Each number is 128 + 24 x the weight over its row's rms, rounded and kept within 0 to 255. Layers, rows and columns count from 0. Numbers have three digits each. The size before them is the row's rms in percent of the matrix's.

# up: layer 8 MLP up, 1024x384, rms 0.0641, rows 810-816, columns 128-255
# down: layer 8 MLP down (transposed), 1024x384, rms 0.0572, rows 810-816, columns 128-255
# gate: layer 8 MLP gate, 1024x384, rms 0.0634, rows 811-817, columns 128-255
up810 107:142084121067114101149149117123128105148147121125075106121160126082153122134117144189130126073122110115148127099155140064106156145172142130120123167144146127097111154149095077117122131136123119073119119100109125120104135125127160125116116152112135126152124133095149116156162147139119153083157092121130169111122127129121151123138143165159107118108122156085116140143115130164136074119126
down810 103:142107117133124093141106120113131136189104130135113103120124108102105113118112142095134099114164134147121154136116112120101145131110137138151169118088098085170142141129109146137141127158178139186158108132132137146132091152097164126107102118124169164100159046115158114127129153126129117122143067138149146141104103117139152084089139100163071144126110150151075145103114160129145126150205
gate811 100:118137174146139108153135121097149145119171156117104165127107159121172129170117131126119138144102120144141151153132106147135136098157143142148089126107127103073176092159100138146104145109118230135152173140139081143125100121131133137162133138132093147115099163136136103124115156069096157111099163118129131113085080159096127141137118113133113142162104115163119125144167106145131139134133
up811 106:140130144118135128126129113111172119106092121140119115169130167151160142125125146135133139154153137152105116142135125144145158139138114113126119163141102117088139157104108101087132122119131143145107147128137111146129090142119084113105096108116067104154102134102071142123153113142141112156100148128109140120114111156121106137154157100155110105120121075135097138148113111152092108095119
down811 105:125106149106090137148154148103116120084102112151139125086104174135098115145109123165163098133158102116104151138126120137146107144117139132145173125127142113104176169114156107108135108184143145127104155148152131115131149161148164130129161117106144082111110102088143103154105138164129120122158119136135127154127106167108114114143117150165150070136157131174075108097134101144125121123103
gate812 098:155150100115120086104115135149140130114100148140106102154126131086087149141100110154146117128127116160160114103144093119113132090114127125176118121135124161147114119097088153119099103161125159121208178103128152141082117109154148096091140155120140081166125150132132122085141134118076076135146169085141101107128121137103132105154117128111121113124112135132102139130100103181135069148142
up812 099:124123108119133129099086159146134105142147144104115154155158107149087132142156131145123107098144103125156103125137081154117099104127147134125149100169142109118109115129094155136129107122139103121171172097123127162101103112145143104110119160110101105211130132183150121072132119145096118105128140107163104104131137110138171127132151108112132123154124138170124073116119106120156105117149
down812 098:158083070100185086046134105135128131101145136128117153129151159158121120163100144144153106110167120153128122133137108139139103105133126135080073157133112084111089141161105139113136126117108119111094124142133107122086103134148160137145128153124108157175148085150123151096149129158128118156105100130125126127111126146147137148089158103089166133192127147133135120103135126103163161123095
gate813 101:118146159105125117094141174124128107147177094194110140122122125122079136168087091137108138139152124142055157126088108152153120109084150100158140130155135120149125106155124117116120108140130123120139094105110119170152160121114126135125130099140139147133121128102134163117098074140157160133132139129128094102118166169100128123112124150133102105145087113128146120129113161096128147123140
up813 101:091117100143145132144120165126149127102120109148143174166107119100140097151108124100104149160115104116163099157124139172163133141105133164123136133150127110140159088153122144119131142114157107147131133122171168134137103131111141140114128176138144095140097143102166157115099099083094133120141103136143152104130136099177101157047128148134122137145126156139105149095092100124079122125157
down813 102:171157216136158091121133163125165138150124152138100112149097144160126122173129112123088113106159145131107147137101101100152138125136113116147159164136130159141141156104109166152163090145142128121105124131145099143132104108178123113127128131096098135136112114119145138140137075157111100102090157132107090090103107128109125076147128106165067146120183103125118143129103128156127122087108
gate814 099:128185091125137149143109148129163135150138155129117145131094117150103097173153135143123158149127125139111140090118115141086130115153097140128092116178124119108126085153105141122134140104168133147096108138107105101150120151099097156088108127129141134109158095142165106110134115118092126138156140128128101103102061103146132126116104145101105122133146127127187110148137119147119124105118
up814 098:107122145117121121100132084113142173086102162139128188147148145133167147138129125140081152162164094129099065146109146172091119143132127103162110173117124120174158149113119108085137124121189117153104138072100100125103126137134088116138128096163125152116152132138127133115160134162143135171126114108167130099126153127105120120080139122144171120103090116153136118128125086158128115108140
down814 099:112085162150157123110122134096102128108112103092086097128201122127163139073148102130071154116171094112128114123140151118105147144097120107175145141131118102149128141105130125114128109154147108136159077135151134100160103120128091107141133112127144097142120150139150109134114137143118095144147087144126089125125177133123136130133140130136160142129123132119104148113132100124112136120091
gate815 105:104137142115155110138135120153085138105137155170116068134153105102129126108122110115182112159122117112133143113139187145108136140130130086110132135113110132138130146088137126111136103080116147082122133123143179119117133115112127136094120063095118108137143140133117134125092109162106129099138180148123125120130153098119121082107133157127178145125106108117104147122119118104128102131097
up815 103:120090110132155101088142101148127109120154169083144116154123125117161107142124131105142115124116143170105168156152122117172124131165140134168122102154139152142097163108129141131127088146125098143112146146099139104134128103109096156139099158160162140110119151087141134101130159136113107074153119132116183119154146110139155126085109069149136148127123101143130124142109113124083138131115
down815 105:116107102155151126156143123126129141068168095148133102140120116154142161137126174148171114146106083106120089123104137163135156121157123133117157135117113122130170109140145139122141107106132107095124115113127115108144134096151130184142134121130162102124155171101120139119118157127134106114131128157107101123127108104101127117102143115103131143139099132116098104111098095156152124127138
gate816 104:180125104180109086123141122099133126113136124112144122131125152140113092137078147141145128189137142105133169130150129121110131125131171095127094146089118121154165110122134127103147153128087148098153155107191117110107132109109138114120120136127124132158123083155149106084139115127143141113108162175131153146190170114148133125128176179121116097154155121108071140145123140140131092100121
up816 100:171147144172090084128144145105109146105082152130082116131131094128165140146076155142173086104147124125139107118134116113157143164129153129105164076116118104140158105137109128120141127110120115132125089122181121138147131142092120109153115071169103124142102104137090145108151136126118111152074151163167102139120109109107122124140117137133135135092176129146134119154154167138103133180123
down816 102:162186123113134108117157149160134106113136139112141113169085144158101100123140079135124130104128149183116106097125121085139170123122080138145130131122130127140135117110120110168100120114114151112125127157156167075165127122182115100121145146112099129139085122135152119109132166141150110149135123122139199138185137164178156136146146136104142114152124181101109116125127134110113125168124
gate817 101:139187152132136110138161201106145116123129178096148098116153174125103153116125099126132125176124135126129140138163150133118114119178115152124102131123160134098143094137169110143121117130130146095180156133141112096186153125114119147099124126136064155118162097122127095119089104121121102103150164134148121152153106122114079152155132111171117120112130137145130107095175140105124138127092